From a checkpoint of a small transformer trained on Wikipedia.
Size: 11 layers, width 128, 4.05M parameters.
Architecture: RMSNorm after each block, rotary positions, no biases in attention or MLP, tied embeddings, normalized queries and keys, capped logits.
Training: 104M tokens, 12708 steps.
Each number is 50 + 15 x the weight over its row's rms, rounded and kept within 0 to 99. Layers, rows and columns count from 0. The size before them is the row's rms in percent of the matrix's.

# up: layer 7 MLP up, 768x128, rms 0.181, rows 718-752, columns 64-127
# down: layer 7 MLP down (transposed), 768x128, rms 0.0661, rows 718-752, columns 64-127
# gate: layer 7 MLP gate, 768x128, rms 0.167, rows 719-753, columns 64-127
up718 100:33 49 51 54 56 47 59 33 58 65 52 77 52 43 26 35 43 36 54 39 12 40 62 48 40 40 54 48 33 67 51 44 59 39 44 45 24 54 41 28 65 32 62 04 63 76 68 28 58 72 75 75 63 41 58 37 64 36 61 82 69 47 56 57
down718 107:23 64 56 52 22 31 32 36 53 61 53 55 30 47 56 53 64 37 62 50 61 55 48 26 49 41 32 57 46 55 50 67 75 50 44 00 31 25 46 73 36 37 28 73 35 16 46 55 53 42 41 37 46 46 37 61 33 37 39 46 38 66 85 42
gate719 104:69 31 39 37 35 53 49 50 64 71 77 74 20 42 58 24 35 56 60 73 33 68 59 54 48 60 45 57 26 41 65 69 34 12 44 79 53 37 50 67 50 57 62 76 32 40 34 54 53 61 75 48 50 70 75 33 57 29 71 71 58 62 25 55
up719 098:57 22 33 49 54 46 63 20 41 54 57 27 69 58 55 71 60 64 51 63 37 39 41 47 49 39 44 63 63 47 72 49 97 49 49 25 48 23 85 68 33 44 33 32 69 74 50 35 31 41 56 65 53 56 48 24 23 46 63 41 61 37 50 68
down719 101:69 80 48 26 12 57 77 63 42 48 38 60 37 33 41 24 46 50 50 62 25 58 63 34 43 43 69 38 36 59 53 45 20 27 71 30 70 69 21 51 48 55 31 49 55 15 45 43 60 73 49 32 37 51 47 47 50 44 55 53 52 77 44 51
gate720 095:32 64 79 55 51 65 72 64 29 70 49 14 63 43 47 62 58 65 25 60 65 15 28 43 32 40 51 72 41 47 76 59 52 48 35 68 53 47 31 50 46 27 56 51 62 66 46 40 35 68 53 76 53 59 66 72 54 68 41 29 77 58 69 63
up720 102:49 54 29 56 59 66 36 42 60 53 17 69 48 67 43 64 33 27 68 55 81 59 68 64 49 65 51 52 66 60 22 53 54 44 73 80 58 60 64 44 58 45 38 45 82 81 47 62 57 81 40 47 46 56 67 45 47 49 59 44 57 39 82 42
down720 104:56 43 53 56 51 45 28 30 68 66 68 54 67 38 20 36 55 55 43 45 44 19 58 30 46 30 54 66 63 49 35 32 44 36 55 17 43 56 50 43 46 65 72 51 66 48 83 30 35 53 51 60 26 66 66 34 64 43 85 46 51 40 40 48
gate721 097:61 60 46 71 54 49 59 64 44 60 42 53 63 41 45 54 60 66 33 74 41 44 58 41 41 16 46 37 46 34 64 76 25 06 67 62 47 41 75 62 26 56 48 40 50 47 45 44 76 56 55 47 32 37 44 46 61 37 42 53 28 32 45 35
up721 094:52 23 48 57 63 76 45 43 57 54 35 53 66 43 57 59 41 51 55 61 50 39 47 66 54 67 66 42 41 85 53 84 46 80 63 62 86 41 73 18 60 50 43 57 52 42 64 74 40 33 50 36 28 35 46 38 51 60 63 47 80 37 49 37
down721 092:42 51 15 46 37 72 68 54 28 46 60 68 37 50 21 55 75 63 57 38 55 51 66 48 59 49 55 36 80 20 56 79 41 31 46 35 37 63 39 56 70 74 71 37 51 63 83 44 35 47 47 47 46 27 68 56 39 51 57 29 44 38 28 50
gate722 096:69 10 23 45 48 52 39 43 57 49 63 59 38 60 28 32 55 34 40 47 41 45 44 30 52 59 68 44 44 21 50 52 24 62 50 37 62 50 38 51 50 22 24 41 56 52 20 57 43 64 42 45 57 48 68 68 34 62 54 57 58 40 50 41
up722 108:50 44 44 19 40 64 72 55 10 25 28 35 69 53 36 63 59 58 47 72 75 77 20 54 51 30 22 55 32 51 56 34 59 57 92 40 50 56 64 45 18 61 31 48 36 11 29 46 22 41 44 57 56 73 29 41 43 59 48 55 58 64 53 70
down722 098:44 38 52 49 45 17 46 44 22 60 23 36 77 81 38 38 52 24 38 53 53 44 51 68 36 48 54 46 38 49 34 41 37 05 54 52 37 47 50 45 74 72 52 23 46 65 64 61 69 61 45 43 67 43 28 54 41 59 23 29 46 41 35 35
gate723 104:62 47 00 44 68 49 31 30 59 60 40 30 67 49 58 33 40 53 66 30 59 27 64 58 59 32 34 49 50 42 64 64 70 43 37 33 28 53 66 72 74 18 41 57 48 43 68 64 40 41 40 50 72 61 47 70 52 81 74 61 69 33 50 41
up723 101:25 47 57 65 52 48 49 47 18 62 36 60 43 83 54 49 67 33 39 49 62 40 64 44 66 65 57 44 47 43 33 49 57 53 57 42 50 47 91 50 53 32 58 62 51 32 29 36 45 29 59 39 60 41 48 35 27 46 27 39 42 69 54 89
down723 100:39 53 51 34 23 32 45 56 89 54 45 26 42 69 12 36 56 40 51 51 52 50 68 39 29 60 43 43 50 34 37 48 52 48 65 54 28 56 56 47 55 81 50 61 51 70 42 66 55 56 59 42 45 68 88 64 64 24 60 72 35 44 55 34
gate724 105:44 32 70 36 49 38 92 33 90 34 70 51 49 59 45 29 57 16 42 51 25 54 54 50 55 35 36 44 51 47 34 33 57 70 58 55 44 40 66 52 65 39 42 64 76 65 55 60 71 40 45 36 69 58 68 71 45 53 45 48 41 51 65 51
up724 106:80 53 53 31 42 58 76 39 58 69 66 40 63 37 70 67 46 28 21 66 63 56 41 51 57 41 68 25 51 47 59 41 31 66 71 46 27 51 69 46 46 64 41 51 47 40 39 31 50 65 54 27 17 62 75 28 30 19 51 33 68 49 52 71
down724 102:44 18 16 60 41 53 44 60 41 56 41 55 34 61 44 54 68 52 78 42 41 48 41 83 62 18 49 48 53 48 48 69 32 54 25 99 53 66 66 49 52 80 57 13 59 52 54 68 42 39 42 50 50 63 56 56 50 42 44 41 55 32 33 30
gate725 101:57 52 57 43 21 56 58 50 55 62 73 45 62 55 45 45 66 68 49 44 63 42 58 49 62 32 55 43 60 42 60 44 61 37 35 62 39 53 60 35 44 20 52 52 63 24 36 37 53 53 20 57 67 63 83 68 49 77 47 58 39 62 50 68
up725 100:66 65 62 63 17 49 39 76 53 35 39 62 70 46 54 30 48 44 35 30 65 55 40 54 66 54 71 61 76 74 64 26 47 48 45 41 58 51 35 44 35 69 20 34 55 41 36 60 33 58 54 47 89 29 53 24 76 57 54 43 48 64 67 31
down725 102:64 70 53 63 65 25 42 66 17 49 56 47 87 55 48 68 73 43 69 54 69 44 61 59 47 51 39 50 77 36 60 45 62 40 63 55 83 60 32 63 64 61 78 69 54 54 55 62 50 26 50 63 36 63 56 44 43 51 58 60 67 42 47 55
gate726 104:59 42 57 50 40 38 49 44 70 75 35 50 33 48 54 54 37 37 35 61 37 81 42 71 54 56 43 46 97 30 56 99 60 46 67 23 30 48 59 30 54 66 37 49 57 49 43 56 44 30 51 52 57 35 59 48 43 42 38 55 34 34 64 75
up726 101:31 51 68 44 64 50 65 56 57 51 56 57 54 50 66 49 60 38 69 39 38 33 42 41 64 35 69 50 44 48 52 27 67 73 51 64 51 38 66 28 35 34 71 76 47 56 69 35 39 49 30 28 59 53 48 82 31 51 38 65 61 62 54 67
down726 101:33 42 49 74 69 69 62 41 33 42 20 77 55 72 36 56 55 34 90 32 53 51 66 51 68 69 40 48 69 47 86 51 28 46 52 30 91 47 45 65 45 55 39 56 69 58 69 55 63 66 39 45 56 52 49 48 42 47 68 50 32 65 55 71
gate727 096:61 67 57 51 42 41 71 45 34 45 74 47 51 53 43 46 68 37 41 59 19 37 69 34 43 33 56 49 36 62 74 30 56 36 28 35 31 21 46 29 61 62 60 60 36 32 44 47 32 43 56 47 30 35 69 24 55 38 50 58 20 35 50 60
up727 101:55 59 45 40 31 75 77 46 59 47 57 85 55 20 35 53 63 33 53 39 43 52 33 45 48 53 61 52 43 43 59 48 21 21 24 40 57 36 62 37 50 38 43 32 58 62 49 43 39 53 55 69 68 47 62 62 39 25 50 56 53 74 81 66
down727 096:56 70 35 36 38 40 77 54 34 54 53 82 51 68 37 24 43 49 66 70 65 47 65 57 42 43 41 64 53 19 64 40 27 60 72 65 51 44 65 54 44 49 51 47 45 22 63 33 48 77 53 50 72 52 42 37 69 56 63 53 70 65 58 48
gate728 098:63 53 45 38 48 34 70 38 53 59 49 70 51 46 54 63 23 35 64 52 58 48 32 70 40 27 60 38 51 44 64 40 75 56 51 72 51 33 45 62 58 51 23 45 19 63 81 46 71 62 24 41 49 20 61 51 36 62 39 64 49 61 65 19
up728 096:41 73 76 34 44 36 52 73 29 48 41 44 46 51 33 57 49 53 60 68 73 45 67 54 94 62 57 54 50 73 50 59 45 56 45 46 38 34 44 51 53 47 62 57 54 54 38 40 30 54 49 45 35 58 88 41 39 18 61 35 75 60 39 62
down728 101:56 52 65 78 28 50 46 56 50 46 52 51 49 58 57 42 57 47 18 62 46 69 63 53 66 53 29 73 36 37 71 29 54 43 25 59 58 66 38 46 37 68 64 59 56 38 04 67 53 36 69 41 58 40 40 57 49 57 35 74 67 55 54 60
gate729 105:39 46 61 59 39 46 36 54 23 69 61 63 44 36 39 69 52 48 44 49 44 76 50 43 76 18 58 63 42 64 57 58 33 44 65 26 66 65 53 38 59 65 49 59 26 50 68 48 51 71 43 58 45 58 70 59 24 75 47 53 43 42 63 76
up729 115:56 64 62 50 68 38 49 69 64 56 45 38 48 52 74 34 45 50 30 35 47 61 29 69 51 90 34 42 60 49 69 60 44 64 35 49 27 47 50 67 61 60 45 59 56 30 45 53 26 37 86 43 65 78 24 54 78 24 52 41 79 65 75 20
down729 110:60 21 82 61 22 41 43 71 64 64 59 48 56 37 63 39 51 43 36 63 45 54 57 17 36 30 66 23 49 52 45 40 45 49 47 70 45 67 67 40 58 68 52 64 71 40 45 39 61 39 36 50 64 64 34 42 57 48 68 53 58 61 28 57
gate730 098:50 57 44 58 46 39 63 45 43 54 32 48 20 14 66 50 40 41 46 61 45 50 68 44 39 37 55 47 28 54 61 65 59 51 62 64 50 67 30 28 66 48 50 40 31 93 66 25 54 57 62 26 48 36 34 31 31 46 59 44 58 51 82 64
up730 096:45 60 75 55 50 29 34 75 47 51 57 64 54 33 54 31 50 58 56 58 49 47 74 48 37 32 28 40 44 74 70 51 38 58 69 57 47 45 63 79 47 44 62 52 29 66 83 55 70 63 59 57 61 64 56 32 77 54 63 26 65 64 50 29
down730 102:68 79 59 67 62 15 38 44 42 48 50 36 53 65 70 51 43 34 50 35 55 36 55 53 53 24 61 59 57 22 72 24 51 54 38 40 72 30 41 62 51 60 54 67 47 26 36 65 62 72 27 53 64 37 28 68 47 18 41 63 53 41 63 45
gate731 102:48 45 54 28 16 31 67 47 56 55 56 91 54 42 48 61 37 41 61 28 46 39 54 60 23 61 51 58 44 53 37 44 61 53 49 44 52 44 29 58 49 61 57 48 49 62 57 30 73 24 45 56 48 50 40 76 58 53 54 68 42 51 42 56
up731 091:36 42 31 27 72 61 43 33 72 65 30 58 58 51 35 44 50 48 35 52 76 71 33 36 58 29 62 46 51 51 28 39 48 57 51 28 76 39 31 60 62 87 61 59 52 37 59 50 74 46 43 24 43 52 57 63 24 65 77 70 39 45 44 73
down731 094:49 51 57 50 75 40 56 65 52 13 57 70 61 47 34 46 53 40 35 21 37 41 43 43 23 35 23 27 55 46 44 48 67 52 20 67 42 34 38 56 43 64 65 32 56 53 19 55 64 39 53 76 35 62 53 67 74 65 41 47 44 62 71 25
gate732 095:69 46 23 50 46 10 19 53 47 49 79 50 50 27 46 70 66 29 52 69 68 63 61 68 45 59 43 67 51 49 55 32 49 31 56 40 44 57 69 64 40 40 34 51 39 47 49 32 53 20 47 55 53 31 64 43 66 60 48 31 15 60 24 35
up732 107:38 55 56 52 30 38 33 66 33 82 50 32 39 31 52 45 53 72 53 55 36 64 65 43 68 44 50 32 67 72 54 37 63 18 53 68 31 77 20 60 47 55 49 52 46 39 55 61 61 42 31 48 45 44 60 46 51 77 40 36 40 78 38 78
down732 103:61 57 42 55 36 32 69 50 73 71 43 38 41 73 40 28 47 62 38 51 54 53 70 45 35 65 38 65 31 68 62 32 60 38 53 34 63 31 49 41 34 71 59 50 52 30 47 77 39 33 50 49 26 56 26 75 29 63 76 71 50 31 60 51
gate733 099:58 34 62 64 51 20 53 18 68 81 52 64 39 53 64 23 67 37 50 67 52 46 42 50 45 22 63 47 22 36 63 38 43 79 53 84 65 62 58 53 46 40 50 84 51 38 42 51 31 53 43 45 29 94 36 37 65 50 60 53 52 27 62 53
up733 103:72 48 43 46 50 42 59 56 77 44 40 54 61 27 36 38 31 42 32 70 59 60 42 44 51 43 52 71 41 56 80 61 57 43 54 58 60 30 55 15 59 44 45 38 48 52 43 59 27 39 36 60 95 50 36 41 78 36 45 54 46 44 50 64
down733 101:31 86 78 46 43 91 45 56 55 60 64 29 47 45 57 60 53 44 00 50 48 63 63 56 46 40 58 36 47 27 45 42 77 64 47 29 45 44 47 66 44 30 59 71 38 50 27 45 52 39 47 59 41 51 72 55 45 60 48 55 56 38 32 32
gate734 096:66 75 48 51 72 66 63 44 56 19 67 61 71 24 44 36 40 61 37 34 65 72 44 52 48 32 58 54 53 44 37 46 58 42 67 82 69 33 35 45 36 45 44 61 58 76 54 48 38 39 68 69 48 73 55 50 30 74 54 19 83 56 44 44
up734 098:54 54 57 41 60 48 79 50 50 51 55 81 69 32 51 62 47 50 54 44 56 23 39 52 11 45 33 53 31 64 45 23 49 40 65 40 54 51 61 51 41 40 58 49 39 37 41 46 35 30 54 54 11 44 45 46 60 34 45 41 27 48 60 48
down734 103:62 83 34 69 33 63 54 66 45 59 68 53 46 65 61 74 34 42 76 33 75 41 55 36 63 49 59 43 74 43 77 46 43 70 32 39 42 50 64 79 60 49 56 27 30 52 40 72 64 57 33 66 45 47 53 50 32 50 48 43 61 44 58 62
gate735 094:68 68 37 95 57 49 46 54 47 51 77 68 29 76 60 66 85 22 42 53 37 47 41 70 64 32 53 44 77 63 63 53 54 48 51 51 25 65 25 51 61 38 28 70 47 48 41 81 64 64 53 47 19 11 59 77 57 53 57 49 39 39 54 45
up735 097:36 83 70 63 42 54 46 58 72 48 44 61 51 49 49 47 79 14 77 33 99 59 16 49 43 44 47 43 50 76 33 43 58 24 41 52 36 59 67 63 48 19 33 63 52 54 50 79 66 59 67 76 33 37 63 63 63 43 62 47 55 47 57 70
down735 103:31 52 67 22 48 71 43 43 39 85 56 80 63 51 79 53 42 51 45 85 19 48 65 64 41 48 57 59 36 68 36 43 23 60 76 45 38 56 57 26 54 47 40 49 47 29 55 45 46 25 33 42 57 42 46 65 67 41 28 57 53 34 41 55
gate736 101:37 61 73 35 60 59 54 35 47 57 85 39 52 63 39 63 45 68 54 71 56 41 70 66 52 41 43 54 54 58 43 59 63 05 42 40 51 67 56 42 42 53 28 28 41 51 40 39 56 53 27 47 19 77 46 49 41 60 36 26 52 51 47 65
up736 108:55 50 33 44 44 50 71 49 51 48 33 33 14 68 42 49 40 53 42 51 36 33 57 35 68 41 36 43 63 31 78 45 54 30 53 26 49 46 53 48 72 46 76 47 75 84 62 36 43 75 32 60 43 70 27 44 46 42 40 24 23 53 41 88
down736 100:18 31 69 73 66 63 37 60 70 33 46 50 75 52 55 37 59 34 60 46 30 53 20 44 55 70 54 46 53 77 22 62 59 45 64 15 73 37 77 38 52 49 47 51 51 65 35 66 39 45 54 66 47 47 49 42 46 31 57 19 33 30 58 36
gate737 099:40 78 61 62 74 44 70 35 41 47 48 56 44 54 51 55 18 32 37 37 28 39 35 29 69 33 70 54 25 53 70 47 59 51 34 55 41 34 22 60 27 42 69 52 29 48 31 41 59 37 41 37 62 49 50 86 58 56 55 51 66 59 45 37
up737 100:40 55 79 42 93 56 42 33 55 46 45 77 46 63 59 46 42 73 70 53 47 43 72 43 86 53 47 80 62 64 47 51 48 42 58 52 69 46 48 43 85 43 60 43 64 33 47 43 46 44 56 57 60 62 84 43 34 42 64 46 53 39 45 62
down737 098:14 38 42 50 44 54 35 42 58 43 52 40 30 64 39 47 53 71 82 57 65 45 13 42 70 47 58 61 41 51 70 42 57 49 59 37 36 32 22 54 62 21 22 43 80 67 45 50 47 33 48 47 55 60 70 58 52 32 63 40 27 85 49 36
gate738 095:64 40 35 61 67 77 58 50 46 61 45 41 73 75 65 71 61 21 31 35 45 26 17 56 52 71 43 52 61 02 53 49 61 73 26 59 35 78 46 50 32 56 35 52 28 49 64 50 57 59 32 73 30 52 57 28 46 57 40 50 44 59 61 52
up738 090:60 32 55 60 67 43 63 48 27 29 39 61 47 22 54 68 29 39 51 57 69 43 70 36 26 44 38 56 44 45 48 38 72 35 51 44 78 44 53 74 44 54 45 47 45 37 75 63 68 60 34 57 51 65 48 50 57 64 26 44 63 56 72 57
down738 097:42 56 34 26 50 47 59 62 39 60 48 45 34 49 41 38 66 59 37 75 60 27 35 33 52 57 62 60 33 30 39 41 64 45 60 47 44 45 60 70 59 50 53 62 45 41 80 55 33 64 42 36 40 41 38 55 41 42 63 59 55 22 19 61
gate739 099:41 05 12 43 43 63 19 46 56 49 56 68 33 90 33 54 27 78 49 39 51 69 43 39 67 47 84 64 61 35 24 40 55 49 60 57 32 41 20 76 72 35 37 38 48 68 59 60 38 44 66 74 27 36 64 57 72 47 53 34 48 36 29 59
up739 098:43 72 52 92 68 48 52 67 34 40 29 37 83 68 47 66 47 46 49 50 77 47 50 38 76 34 44 31 63 53 43 64 80 54 28 51 44 34 61 38 27 50 45 35 50 49 37 89 66 33 65 63 26 19 39 56 28 58 40 50 53 47 47 78
down739 094:49 40 78 55 30 31 46 51 29 74 28 22 22 50 62 46 35 48 15 37 77 39 60 52 34 60 67 72 65 51 48 47 41 59 57 47 12 61 52 65 41 57 25 44 53 62 64 21 27 68 36 26 78 55 30 51 54 49 09 49 53 55 53 38
gate740 098:68 31 52 29 35 35 27 55 58 46 84 83 46 28 36 52 22 32 44 71 50 31 56 64 39 55 48 34 47 63 73 24 49 30 42 69 40 56 49 59 46 56 63 50 19 49 48 39 72 53 64 67 51 32 44 37 43 36 47 40 54 49 42 46
up740 098:50 21 26 33 53 88 64 49 39 46 52 62 47 63 21 32 61 43 42 39 54 37 50 62 24 51 35 36 62 42 45 44 60 60 51 57 48 65 48 32 52 37 43 71 43 29 54 49 33 15 28 70 47 63 76 52 50 59 74 72 41 36 54 41
down740 103:19 61 56 50 67 70 48 47 46 33 48 33 53 27 65 42 50 58 61 52 46 63 34 53 70 43 68 66 51 52 38 70 53 70 47 48 57 57 61 52 57 41 53 39 29 52 50 30 66 68 52 38 42 64 68 29 29 17 51 56 58 39 53 51
gate741 099:51 66 33 73 57 40 51 62 51 58 53 26 39 48 56 45 36 53 27 47 53 60 56 56 51 45 59 49 45 53 36 29 59 60 51 60 60 68 62 89 35 66 41 55 53 68 54 57 71 73 64 60 37 57 58 46 37 71 60 35 67 37 62 66
up741 097:46 40 77 49 41 41 60 58 51 33 27 40 78 56 77 58 15 13 57 63 48 57 39 23 62 72 48 26 64 46 30 68 45 41 36 52 15 63 38 66 52 53 49 55 65 45 26 63 59 51 67 33 22 58 53 71 23 32 54 43 59 50 43 54
down741 101:37 52 72 56 59 32 42 52 34 58 69 58 46 58 48 57 52 47 75 54 43 49 41 53 69 11 61 46 65 20 46 40 66 67 55 31 66 58 41 55 67 44 55 49 43 46 54 63 69 66 79 60 70 21 70 25 49 23 74 61 38 42 28 52
gate742 095:64 52 55 43 53 49 39 51 35 35 62 70 35 39 49 73 47 45 36 29 55 49 57 34 76 71 32 56 44 76 60 57 06 17 15 82 63 62 51 52 71 39 55 58 52 44 59 62 45 43 49 55 11 51 55 67 39 49 41 39 34 66 19 27
up742 101:62 76 49 45 24 26 67 54 33 51 23 56 38 57 53 40 53 50 43 66 69 35 41 67 51 44 43 81 72 60 39 46 61 39 43 56 56 48 62 21 38 43 26 35 61 22 65 27 68 71 06 71 50 48 20 48 63 44 61 53 59 62 59 50
down742 101:57 29 57 57 59 60 50 36 43 48 49 20 51 49 59 63 60 34 57 51 67 41 64 62 35 71 74 41 52 52 71 51 11 40 53 76 39 32 48 56 32 55 38 32 55 70 49 74 53 58 74 38 68 29 55 82 31 34 50 44 61 46 73 69
gate743 102:42 20 56 40 78 32 52 41 42 52 37 66 56 42 33 60 75 30 50 50 39 35 40 54 54 62 35 43 53 31 35 53 54 43 09 64 58 92 56 69 34 35 47 30 38 32 34 49 37 42 35 45 59 39 80 43 14 55 66 64 74 68 35 63
up743 105:54 42 62 45 38 62 64 35 39 69 65 33 34 34 43 49 36 62 65 48 30 51 58 46 60 63 58 53 78 71 56 73 64 73 81 39 27 49 56 74 82 51 29 74 55 52 49 33 41 75 44 47 43 68 41 62 68 30 57 18 35 68 40 38
down743 102:64 46 48 47 44 31 32 20 60 42 43 54 72 51 53 29 45 31 25 47 68 71 47 62 63 85 58 49 60 64 62 36 45 61 69 26 65 38 36 52 58 52 67 34 75 59 32 60 59 44 54 61 29 24 29 70 38 57 27 55 62 29 44 50
gate744 102:58 32 35 52 52 61 25 82 72 45 58 43 52 38 40 45 30 72 32 64 47 42 56 53 79 39 33 61 23 65 40 64 46 53 34 44 56 53 52 41 35 42 81 31 43 58 68 71 38 13 65 43 51 45 54 35 29 51 49 26 54 47 66 44
up744 104:48 48 70 54 25 47 26 61 49 47 86 59 54 29 42 42 63 74 55 29 68 67 29 43 36 59 61 70 49 75 66 40 61 47 28 61 29 49 51 64 48 48 22 49 53 44 42 22 41 44 37 64 50 39 74 68 48 58 73 72 33 62 31 56
down744 105:76 31 59 53 54 54 54 51 58 59 53 62 48 47 53 46 60 29 63 76 30 46 78 51 56 41 46 55 36 48 52 68 40 70 68 41 80 29 44 63 34 43 55 64 56 39 72 53 62 48 57 50 78 79 46 41 60 61 14 12 38 70 52 37
gate745 097:64 48 13 49 56 39 34 57 68 59 50 50 67 70 54 69 74 32 47 49 42 42 46 62 30 65 38 68 75 64 48 67 47 59 57 44 51 56 53 63 65 52 34 58 38 33 48 34 45 39 35 29 46 50 28 80 42 56 54 62 51 77 45 31
up745 105:73 66 37 60 45 49 30 72 44 33 66 24 54 47 63 18 73 42 52 61 44 23 43 32 82 32 43 42 34 43 63 87 43 32 53 56 69 43 55 62 50 47 60 33 50 39 49 43 55 89 39 30 65 76 47 48 24 33 40 47 41 54 40 46
down745 107:29 44 67 26 59 33 34 50 65 71 40 47 53 65 63 41 47 61 70 63 36 64 57 52 67 40 63 58 42 76 25 59 37 73 17 25 43 18 36 20 70 62 48 53 61 64 60 62 62 75 68 53 69 31 59 64 44 54 52 30 34 58 73 58
gate746 104:53 51 40 42 28 50 57 54 47 25 38 31 09 33 56 20 58 53 75 43 33 38 67 59 49 64 56 69 34 34 58 69 53 59 47 61 45 67 39 73 48 51 27 65 48 52 68 27 67 44 32 59 42 45 42 42 80 72 56 34 48 34 51 29
up746 099:55 62 39 69 74 30 42 40 47 75 79 57 53 48 32 39 53 40 41 51 61 51 18 45 53 34 48 19 44 45 60 64 50 39 59 42 30 60 56 28 17 40 31 39 47 59 49 74 41 51 72 64 22 74 45 62 46 71 45 53 46 47 44 61
down746 104:47 46 51 38 52 47 46 29 46 79 48 51 28 48 51 49 51 63 25 69 75 61 14 65 51 05 49 47 77 28 19 30 57 48 32 50 57 30 36 52 56 45 61 51 74 47 55 38 52 48 47 62 61 50 72 07 56 60 63 51 54 77 54 33
gate747 104:56 76 83 68 80 31 58 42 52 25 22 59 59 66 49 09 37 58 31 29 65 58 52 32 61 52 36 43 62 43 50 70 45 58 69 85 52 28 33 33 45 84 66 50 50 47 43 31 59 52 60 50 79 49 42 47 29 40 34 65 68 32 49 44
up747 106:67 70 72 74 48 63 42 57 60 66 31 49 56 51 56 38 35 42 59 73 42 44 31 47 44 42 35 34 44 65 42 24 48 44 62 32 38 52 49 62 27 58 58 59 40 45 55 29 59 24 42 59 60 86 23 29 58 54 52 35 36 48 37 43
down747 106:31 54 14 33 44 66 41 26 64 47 35 07 28 64 44 60 29 75 42 36 70 53 59 51 61 29 71 60 59 20 58 52 64 43 52 52 47 54 63 49 62 64 50 61 47 60 61 44 35 75 61 50 66 57 44 45 64 66 56 46 65 67 59 38
gate748 100:46 58 45 57 32 33 63 47 42 44 54 49 41 41 43 63 31 29 34 76 59 63 78 33 45 41 47 60 30 58 24 40 83 33 56 59 73 61 46 58 35 46 81 65 55 54 48 47 41 45 31 43 63 72 34 72 59 79 21 41 47 41 46 41
up748 104:54 48 82 29 34 44 62 66 56 59 52 26 60 38 34 48 60 43 60 45 52 92 61 41 31 50 61 49 57 59 55 59 55 36 58 62 46 71 66 66 46 65 37 39 44 55 58 47 63 28 19 53 37 45 38 47 51 73 31 36 39 53 30 26
down748 097:60 51 62 45 39 68 43 62 44 78 29 52 70 20 67 57 52 61 51 38 85 23 42 50 46 72 50 41 50 60 43 58 67 34 51 47 45 64 57 16 59 62 77 70 39 60 79 33 58 12 65 57 45 24 38 34 64 54 41 56 35 53 50 16
gate749 107:52 45 33 74 63 20 68 44 29 60 56 22 58 52 64 54 51 52 53 41 49 62 50 22 77 52 76 55 52 45 78 31 60 61 73 42 28 49 10 70 31 56 71 53 59 49 49 47 47 39 37 60 63 46 28 54 55 42 66 71 52 54 40 57
up749 112:37 51 34 50 70 21 56 44 28 59 67 70 58 46 65 32 63 35 67 32 45 58 42 49 50 55 27 44 41 36 65 48 37 39 78 66 84 27 51 52 50 61 29 60 37 61 59 61 39 39 64 55 61 18 55 54 56 45 57 73 45 37 60 51
down749 107:63 47 32 24 37 80 59 29 50 26 31 25 44 53 61 41 69 55 34 57 59 47 18 45 56 68 69 61 48 64 44 18 55 47 67 31 41 08 59 49 73 65 56 57 57 61 50 40 38 68 53 37 54 56 48 32 41 31 61 36 28 18 57 33
gate750 099:72 30 77 72 44 55 59 61 35 46 82 28 65 53 75 62 40 55 51 61 54 34 42 40 42 46 63 54 64 24 39 28 27 43 59 58 49 44 63 48 48 70 56 72 21 49 53 40 45 28 32 52 62 62 60 43 59 56 25 45 47 49 60 65
up750 103:25 53 38 66 62 18 36 11 65 36 53 86 43 49 36 29 24 35 56 53 56 39 55 28 50 47 64 46 64 62 48 58 42 70 21 53 58 25 57 67 35 55 51 44 53 49 31 38 82 47 41 66 62 46 74 61 60 51 34 48 37 68 45 60
down750 099:78 69 82 37 68 52 59 66 32 48 31 47 42 46 27 43 40 52 31 53 60 31 27 69 41 36 41 48 75 52 66 67 45 25 44 25 42 48 68 58 66 93 53 68 43 41 48 69 38 35 68 66 44 30 47 38 70 30 54 46 80 49 59 53
gate751 093:49 36 64 45 53 48 52 38 51 53 78 66 38 41 23 23 68 64 63 53 82 31 55 52 50 66 48 54 40 53 75 83 66 31 28 34 22 42 53 47 45 64 55 34 25 29 68 30 52 47 45 45 63 34 47 37 55 48 44 42 51 33 53 44
up751 093:42 71 34 46 45 31 30 56 57 42 30 55 25 66 69 69 31 40 34 79 58 56 40 59 40 55 38 65 74 50 49 09 34 71 19 49 46 41 43 40 31 70 42 27 85 47 56 40 45 60 37 76 56 78 43 62 29 78 42 55 52 62 37 38
down751 102:92 40 42 47 34 32 59 49 35 61 50 42 85 42 75 42 50 47 48 52 46 37 36 37 42 04 66 59 63 37 42 34 60 64 41 53 39 39 72 58 50 25 59 62 47 45 48 40 39 49 19 53 38 11 43 74 19 44 49 49 62 70 42 33
gate752 093:47 79 33 44 37 30 58 37 85 51 71 56 53 16 46 54 67 35 49 55 28 71 54 40 65 25 56 68 68 54 58 43 33 53 53 35 41 61 50 55 32 20 51 74 68 58 35 14 43 60 42 70 52 64 52 39 65 46 53 28 84 45 46 70
up752 091:60 38 56 51 79 39 22 29 68 48 34 55 33 36 49 51 51 45 53 44 31 50 51 29 52 70 32 59 37 69 37 39 44 71 12 62 43 39 67 30 60 63 29 74 44 56 32 56 45 57 58 65 53 44 54 37 54 38 63 59 17 56 55 48
down752 096:20 45 57 58 30 45 45 59 58 42 62 74 58 59 76 31 26 37 59 24 60 52 28 64 63 14 39 45 28 74 29 39 44 31 74 37 50 44 66 66 42 49 64 56 61 28 47 42 52 61 38 71 68 50 42 63 55 45 28 69 72 47 63 71
gate753 102:34 43 69 63 45 52 50 48 60 59 50 62 46 33 60 52 51 73 54 43 34 65 14 76 56 59 45 61 40 53 48 48 36 44 47 42 60 39 27 60 50 27 35 52 48 57 64 46 50 24 62 83 57 36 76 44 74 61 59 41 50 59 49 51